Weights of a small transformer language model: width 256, untied embeddings.
Each number is 128 + 32 x the weight over its row's rms, rounded and kept within 0 to 255. Layers, rows and columns count from 0. Numbers have three digits each. The size before them is the row's rms in percent of the matrix's.

# gate: layer 16 MLP gate, 704x256, rms 0.488, rows 634-650, columns 0-127
# up: layer 16 MLP up, 704x256, rms 0.525, rows 634-649, columns 0-127
# down: layer 16 MLP down (transposed), 704x256, rms 0.401, rows 634-649, columns 0-127
gate634 099:138140081067103127134130090125077107074166131075081131138158112090083120172162217160151143163119116146111152112138111168082153113086162165079150092084001149130161144160101158113122126156106162144159122117098142123118110136115146095128105127112090088119081131148164164150174160097118145152127126138094156123123083139074109125122156104066117096154120140125141050094183089079110117134102
up634 101:126104176102156098134092070105097128134131131111135160139103142160151085117055157086112196114120164104097122140146131122106182165103080084171134106136184128175027130135115063133111104124096128172106168134089149178144082141131091161138105115124162166166139162101086158099059094102157174116082093088129131193137165064156129091229132117115144122054161145080182087150206161149148110100069
down634 099:174142100142143129105187169129129041129094148091139124201145129157124157164115139177115087088153130072123161101086121160094108106159093177108120160098122070072118149104112159126112128164128067161073158089188158164177142171088100143057147139157113066139077140187172084128119140153097147125133072152152157079124105136066124132097108181100126188116091138155094116129097053155103180108177
gate635 093:180091125141090186120120117084066100204106080106140150047087110105123134089140082174181141140068128165151123108115101107122096126148161113118132135128143116116144184181148129142116130120239124164166145120170125162144187124095100128088116160113133129131069196183138121123077156106085134135122164200129099119138121102125166123162141127175111151120093123142120089119148199112122115131149
up635 091:116060077170138131167092132166105157019128092114105197157136127133144146197128100135136118123104109162108146119106086143098150130178119173104131094170141195097102085135094085158119137033109145134108166166133148121146131129108165147178144132092105111130146092165140128152154139178195151172147087169072119131136090158113167107136149115087130187197165140143186104171091105151086185150097
down635 100:109101167163126135159157150073165093150157150124104122170115099190096199074125140161100079149135200147104156158135120082166082158137099134119112127146083133132144047136109166090109103109099162113155112048112127136172112185172059069184147074145062148102132102036096138139103123071090123101112140101098143119097125196185166158166161131151156108105142123136102165096164108164130097070123
gate636 097:080131168109150146156063103125205121144171081073156164124107166127122148131086131155046137192179139148097132179121190140154094159138092051153127109116144155133130134153077128125167153124093129103117120133222146130077092093142136164054132130154175126043168141122165135154148176127150103151081092084164141084129135116136138151123100183192176110142157125113121149114065161133133149126128
up636 106:134164215203095116165148163157150170113181167222174158160130120113126112056080170137125114125118206136197147158115155134136068127169119164184128117157136102123161102085154164110174100157120150123116100150096146144139145082148074152137057107131120151127112119158200167127118148176126153146120134090094084145118153144131129115163118157148123099164183128157200147153078107192117090196118
down636 100:169077108139116147129145132113136154072163125123130171063139153161102132156127109184114186082100113144168138100154132129162080135123115085157122084092057142114127196100075105144120188104131142155084169105111165109094126080101109105123135094141103096110163105104210095121103089076167160150192082156092168144085129117165156147092154103180156096135130147219107127132135152065083135097161
gate637 103:130084152195117128135119190130106184166185101157127131134123169137183095098133109164119194146152134139134168149120150092049164144089152158232098122123122135160105172162106095110079171112146132162070116172194101113104100088158117062144108102127169101130161157131071094091130167139159104129187068116121099162169160144125114111173122157152130111118149160137151161117120080157110117140139
up637 104:135219148137084137122165205082094056163130140172134172158116143141177110102215137148111134126133137116094164188123096110128139152156118157163136119148115101196124149110141149142172090141143120124169101148086121107133133062088106128099100128123129108158138140163065080128100115099140092098137139094097116154176087172105085122122189134087082185064128165056144157145093173107120095128173
down637 099:131106104135186103154065157131111155062167138132179109111080140074136130085181147182115100098182141137132129084172146114136165117185158121151130112152175106132146112089114122124171181118193145142133055139136188124152147122124094137192112172149083161145147122108144139122144210106073111073128117146104117144059145175099112077174058117150120167096153168173154144198112110163169156122098
gate638 100:147176203112098125110129109177098120157162122145135161126106121156115109136114151173099134146059150162164090129156120113089139103071066126154126150104127144142093130140126086136074187195148099143133030110139132133118175102156173146122156087091167098132142127136171130094133155095100102114130155087118127114163108130109113124106144163083075076103130161144137132141135144116113086195146
up638 101:181130163127099131099128101127075104097097191148142102093227070145084163169131153157123101131095194134141097186179150102118076178122123072129139188143147159134136126106175163126102103121128096066184142132135148098158132101163166146094123066078107151130136092138114117081107113153144159099103107092195178131118145142144137129142148137115099143135122189142126075145161148111109121183052
down638 096:187128118135124175173124077109113135150139139037104174143142167112099150097092085154140133127113114122142123088163074118132154095118089188134114202138110146166128151157133109081107179136169113188144157133126175167148160075069141099193089096137131074157098113132147115143111094107125080098135120131110145125086155101119076114144067125118130164133186170166114106169115119080129147202142
gate639 103:163124141131086109153169114213152079162136119149166159160120145124174091145080120107126084070104114122103191146103199141119136114183098131140128103210147151089141179150096157156151161133124112109098123083135108140150146146114156092058099180131143186166178131110104147131146134103138123159155162103124157166142183118112136123137138114136123114137165137178184181132123084117069133140164
up639 100:111158125116139133146202163143116125082061107121085116197183123056142145126188149136156139091189176069110112090110146108208152118129175113090116117069056098077109137165125087177118103159129138129134147083169103186097141142133130127150105102135083146145080101125107170106123098128111120127150098159113133141105115182106111165193154057129103157151185131115095144103103146142164083128150
down639 105:119089128075158142152077111160083135141148123146114088152111112151156155157178143105154113140079125060119125105099154147112088154161100101103132114208173137136096131117134166098149132139154125155111160133164142056119071133132103134104148088138093131164166167141136100139119163133139148158085125138105077135153150146097110121174106164101164109177160107143120145120080167139130107111130
gate640 105:150189173095155133121139204149038133113116093131097143172110090153108100139157085065111180188139113109110105140080152095088174116133123080149111092094169186104117127130117112082135147116112109155163061118093136087170065077113151165154127095158141062139079200152156103096158148062111130184101186150131138120165111223161116106168130122135112088103118055118128141110123119168161169107140
up640 101:142203129188125158117168160112086119084153174107057113110140115082188074106112080151130150085120145108077095150161134089129127084121128106113043145106123109147140122134105174128115170115097131099127122154098155169084074127180154139138131139137038159081111173161128119116178144084148110165069106116122107161174120100151116107179108142210173100132106062150162108137125187155158115212156
down640 105:139147126153120095110122137101093101149154174180132139089123055120099163135156124123141163170117151106147134104092131131192171057115151101130169181125108135079109137060141185108125135132185141110108101115148084085126100140051092072115145155151124087140186129057161126085095125120157169100115145088160129101079116118146103107156143092168126094142177151096119126139121090155113103161103
gate641 103:164175086101143084147148167144136101126150086082181113102087120097112096125102123152181086179126117093097128108083130171088134114138100160161109130124122204124103121152100133082126150156131147127135127178138162158117115152124131120148184103169068110131097067159117180229108103122060138164160073082156134099176189099100144124118084131114190041118160118117119090093161132142125148048140
up641 099:182069131140138114170110146149164120068119142079136187099145060100149188129120084112133110155166152118163175114098147095097083133141144158157059177121146140118146114179075176081133171143126130145069094110117126076119136148135145133126170169165103116103154103159128048146134144094116080152187191063146116172063116174134123138099122169106135099142111116130059169097160166103189121104144
down641 102:189076107172136136122054147141119126149131140151112099149187075085103091156116143116092129124089041062127197109141111117111108168159139132129117084155048129103151147127102155154109102163101166136099115102135065146135102140112113067129130135149126076100100147135118140161117078189188146212146154189113060167098108136115153120130149091142155124110083180167135127091138110138133138072116
gate642 105:145115124169125102104102140166142140189141101056136112148070155133146189091141154128184117095125143171109132114091129159165134173078170132126216144070100143036173121120081104147127151134105097082075083126166191139114098145126138103154128110106137099133100124114127130157156117134163149089132110128163085136176128135193087118085119170140192161126097143085137075103078148087163147157157
up642 101:101137170142055079112106088134157076124065124130189155058104143111163117090165153101165217150119131109116082102122163156120120073104078114181097111133118109131124151070147128120129087157104106123151140128184148175138193136112117099128076070166116150147104148153125184080094121112168116151137102223107066126111134138135167114130087131154141155107171082095123130111202130129151134178113
down642 096:122147056104121158193081147180141139047097118116137174169130100072144147133170130153134127154104082093166105110134104175168109084128114124143126095200168132147151134161130158145070108149105142129204091124137150131139058104143138152097053150160133075185114123107109130115145147135119104077156163125122142104097122161123125141135150157132151195093158168170121159135156110146080120186118
gate643 102:103152127158144130060221182108160112175115082078135121127171142108152087110151163163111129148103075166088112113085170142139115162031135106123163098145126106133132121202109102083154109150152075138137136106062128172169157108219142142054162111137142103128112114162123124096163130162069073110115069114125152141077152123121146128134114100112083103118178133120149061160122111164117091118142
up643 099:092153089149139097118154158102073126165154103131148130131108130104123170111145137140114160051157095118113147114156159128152174130150158051115081109098136143123132117145117174080089091115128107122121131115134145138112069186102148098154148154091108128084156093133150084154129121115134150172076142139086136142092085134138129073153085123107069140146080085193138101118146084127116145148102
down643 098:144078118137091100100146132106166138146153129105172040139118105127154114189106131079136132122157154150148114054130124118071148044120139128125158130172168082129111095120130108050083176109100111176139120144106136180144114164138130102126154180170106109174132119129163125149131097159088092086117168124120125091160135134154117159148118168143081145130139165131137084123105105096058125188160
gate644 094:117099150054145053143164167039117126071124076186143083138154112161143102132128031169124128093163178111151113136192153107086174142190082134118094179122161183122093108107148115044176143092141086138176171118149117097120139122120108156146136129169142130111142151127138069103097106073154062131093113111163176141134142059205135140078101103124076163102104138144154157145123087155117105099123
up644 098:133141110123142177072097094182149099101114135159082073159113173225159128085162092108129125135135056144120148073094137150102072181117166118130158144148082093134149156065164083042128138154167058169171130103152088126117134131118124152131129163133145166090137109120132144136076188151133080107175140164154132132117160147099136163192101145097144133182150130154073183171145193094079124183132
down644 100:072157089174090176147187121163127137112095130121103103092093135157116071099129160129157132132139133115153138087128092147047141135122101149121096103134132151152102053096082146168132146143165184082078132087148124150151120101100149122143142102086090110141088098182132122038158160110131172050109091164152110089095128103146055161083144177172121130139145104097183092120150150149178092108098
gate645 102:109117165107098088145169143144087111149109119153106092203174132151157112139139122243060182115113100179070128153141136101099140119157210143134138189083183119067143113198170112154118160163061134104153154079127122153105142105081069103115169147124150109107170084124107144117108129077117098141149181113111101148114168110180097106139108111172126052154141128107108170181082146152149140113086
up645 099:138163120149163146100208194120054120123152062133099112066113097157150145114121155135103085092163116139170149117113129145102166167144171119119125118097131118065211148097153131065141105126155203116149124135141177101118091103109104114090120128130092101076169154142122153117122151093121115173138131137172177178125116173137206077160178127148145047124122149149152068192139076173148154117114
down645 095:083122100113169097186115132153152118131129119104126167101182123092130105098095113149144106132142148125153217118091144120137170095109116189141199115094123106180074108173135092168128120185128141126167140138131122113142121086135179130140088112123165101132173131147145172158154122109151155171185075069134077138131094161134127150162091175067142118133173134198164148108018117176119128125096
gate646 094:141058104111092145162110123128096072132105122080112091094122164085072122192194176094101116097176093104180137144133093161098113132062164087133113106105117076107137120147135144145132133104062148087170108102144137083127113087102137156112147113134123125139120058113161133181184141159052153146048117159097126121124143102193122129088054208142094125115098127119119126128125112198134132206093
up646 102:144103156159076120148132121124144093124176153052148170131090109075148107169099123123119109125102133128095090182156154135150099098137230172107100151087097138128095158127110155136111133075100124103072131084108187157177100110171161137133127198115062146117135085055041160145069114135146162178111103116143113127169135188150186176158137144143102085167148073155123117135076174126125077131154
down646 099:157165119153158093193073119103128126131119082125122143097163159078139153142187068118131083137163087149171095056120057128063130173166154120162104152161125164116175120134116088125152170083124159114172121117124095140074133163110105113092127108122150112107120093146119104137165128118194147079203102141103128119115133115167093090062119146099124175070161123133190095154123084169097135202112
gate647 096:126082128144096152116121094103083148110156145153124110091123084142075092100121115107144156170112163081088158114121141168104160154150143137120129058098162176176175130124126176095110147122073141110152157150193131136152161194123102108148158139145148136151118130094141126107132130136145114143093140120123085095104160069156106123075080139109119143155211107144084181169164107155075109121097
up647 099:105088117163085182156102143114155158104143104110165116109103097143077104130085097134053107114135182087095127128097111130143102089095101149116117130188155163106116117088132160085093145147134107090097160115130129174155088125136151113102127148153120113132167124076150092094101156115126208080083111113141168095126152137151138129083112156158195162184215146192153101123136127139098140135140
down647 102:131145105069149114191112158120112211167138136111123131096122106144149168118066098108148149185196132135063114063103109085125131164134163144175141087147100193145183115101177111101133119122143125133127156124151150107079141081138188153162100232087076185141141094084067099126108130124134143176165136165183101123122140142121127104158069175103130058130155105140126093155172086145167095161113
gate648 098:114099104100151186162155076086173155147150140111111081088111111121099099126154177154144110163168138093188141171145131129154141154112119058073183123138127126197100123178171129144193164161093115129163126142104086148141106181087137108118127197068172087170085120082094052102142176153149133135145161119141185120097115080103152128121065149068140149123141126135072117093054116136137144183157
up648 105:135120150157144097109175116156162198161143157165101128118102146096153150179073114101129145128199057102151135125112144146178143131101115089161141127173147122082159104144113146140130112063115143100145110129108090118123137132105089131091202103119188145128086146126097068154131071112083173068128084099075106130127054072163200160104085083121151117182132120110175113087130068137085140183170
down648 104:134164146136157147147101114147172143150140110104101144067107157112101133124077105127113090176144128128161143177122195208107142126079108102079116139118096056127137118112101118136124086213123118121123080151118105154138157078131148171135114127160138196057118099175087146119125089110172065141070110104097117175163135107097111090147144101129156135124150139103125123140189131139126159078077
gate649 100:137079104106108171088128086080127149147122083154135087141096140129161124159120159160109153169109166089082110116096155109125140100124127082102122127094146164134158131127071155156107109066110115088104135082145171119149107123096103101098110123186109106228099137227118101143091165158103130147163121109161131141156135174065164156155150136167168101181095140192173148201144192146113152173077
up649 096:161105133097180138165092102086080103096130099100120164140120157194138123059122123158117094155092161088066202171125096135087146119212109146105116113214170186187156237115149090102144104133090089144125177123123172163101072155143099132151143095111117068123120119106093181071140144125109125099080115142188137105121138198150133088118114118146143158105136107055064165120168133172132097116117
down649 101:102132095060137096152141127112107099121178094145170123109144145122109132184126077127126126148123161134093175137127149172146146121101073131178076059156136182129128170124102104089127151139115148186166162170193097104141148160117109089132088147126134082129109130130077117159164147132077145082153080061149173158103178142159168203167139137141129172067123125090094083074137163083197094078149
gate650 107:126147114131118149189132109128119128123105093061121128106177127115141120122120085139148155097137149142061092142199160132100068103151127176133127110147131104126164132147126165093157138154140173167140232099142086148133155164099080073076149158125116154171106191118125068145175134126176161139109114130144113109164146158141118108151151123078138059063110088143135098169171126112116155091096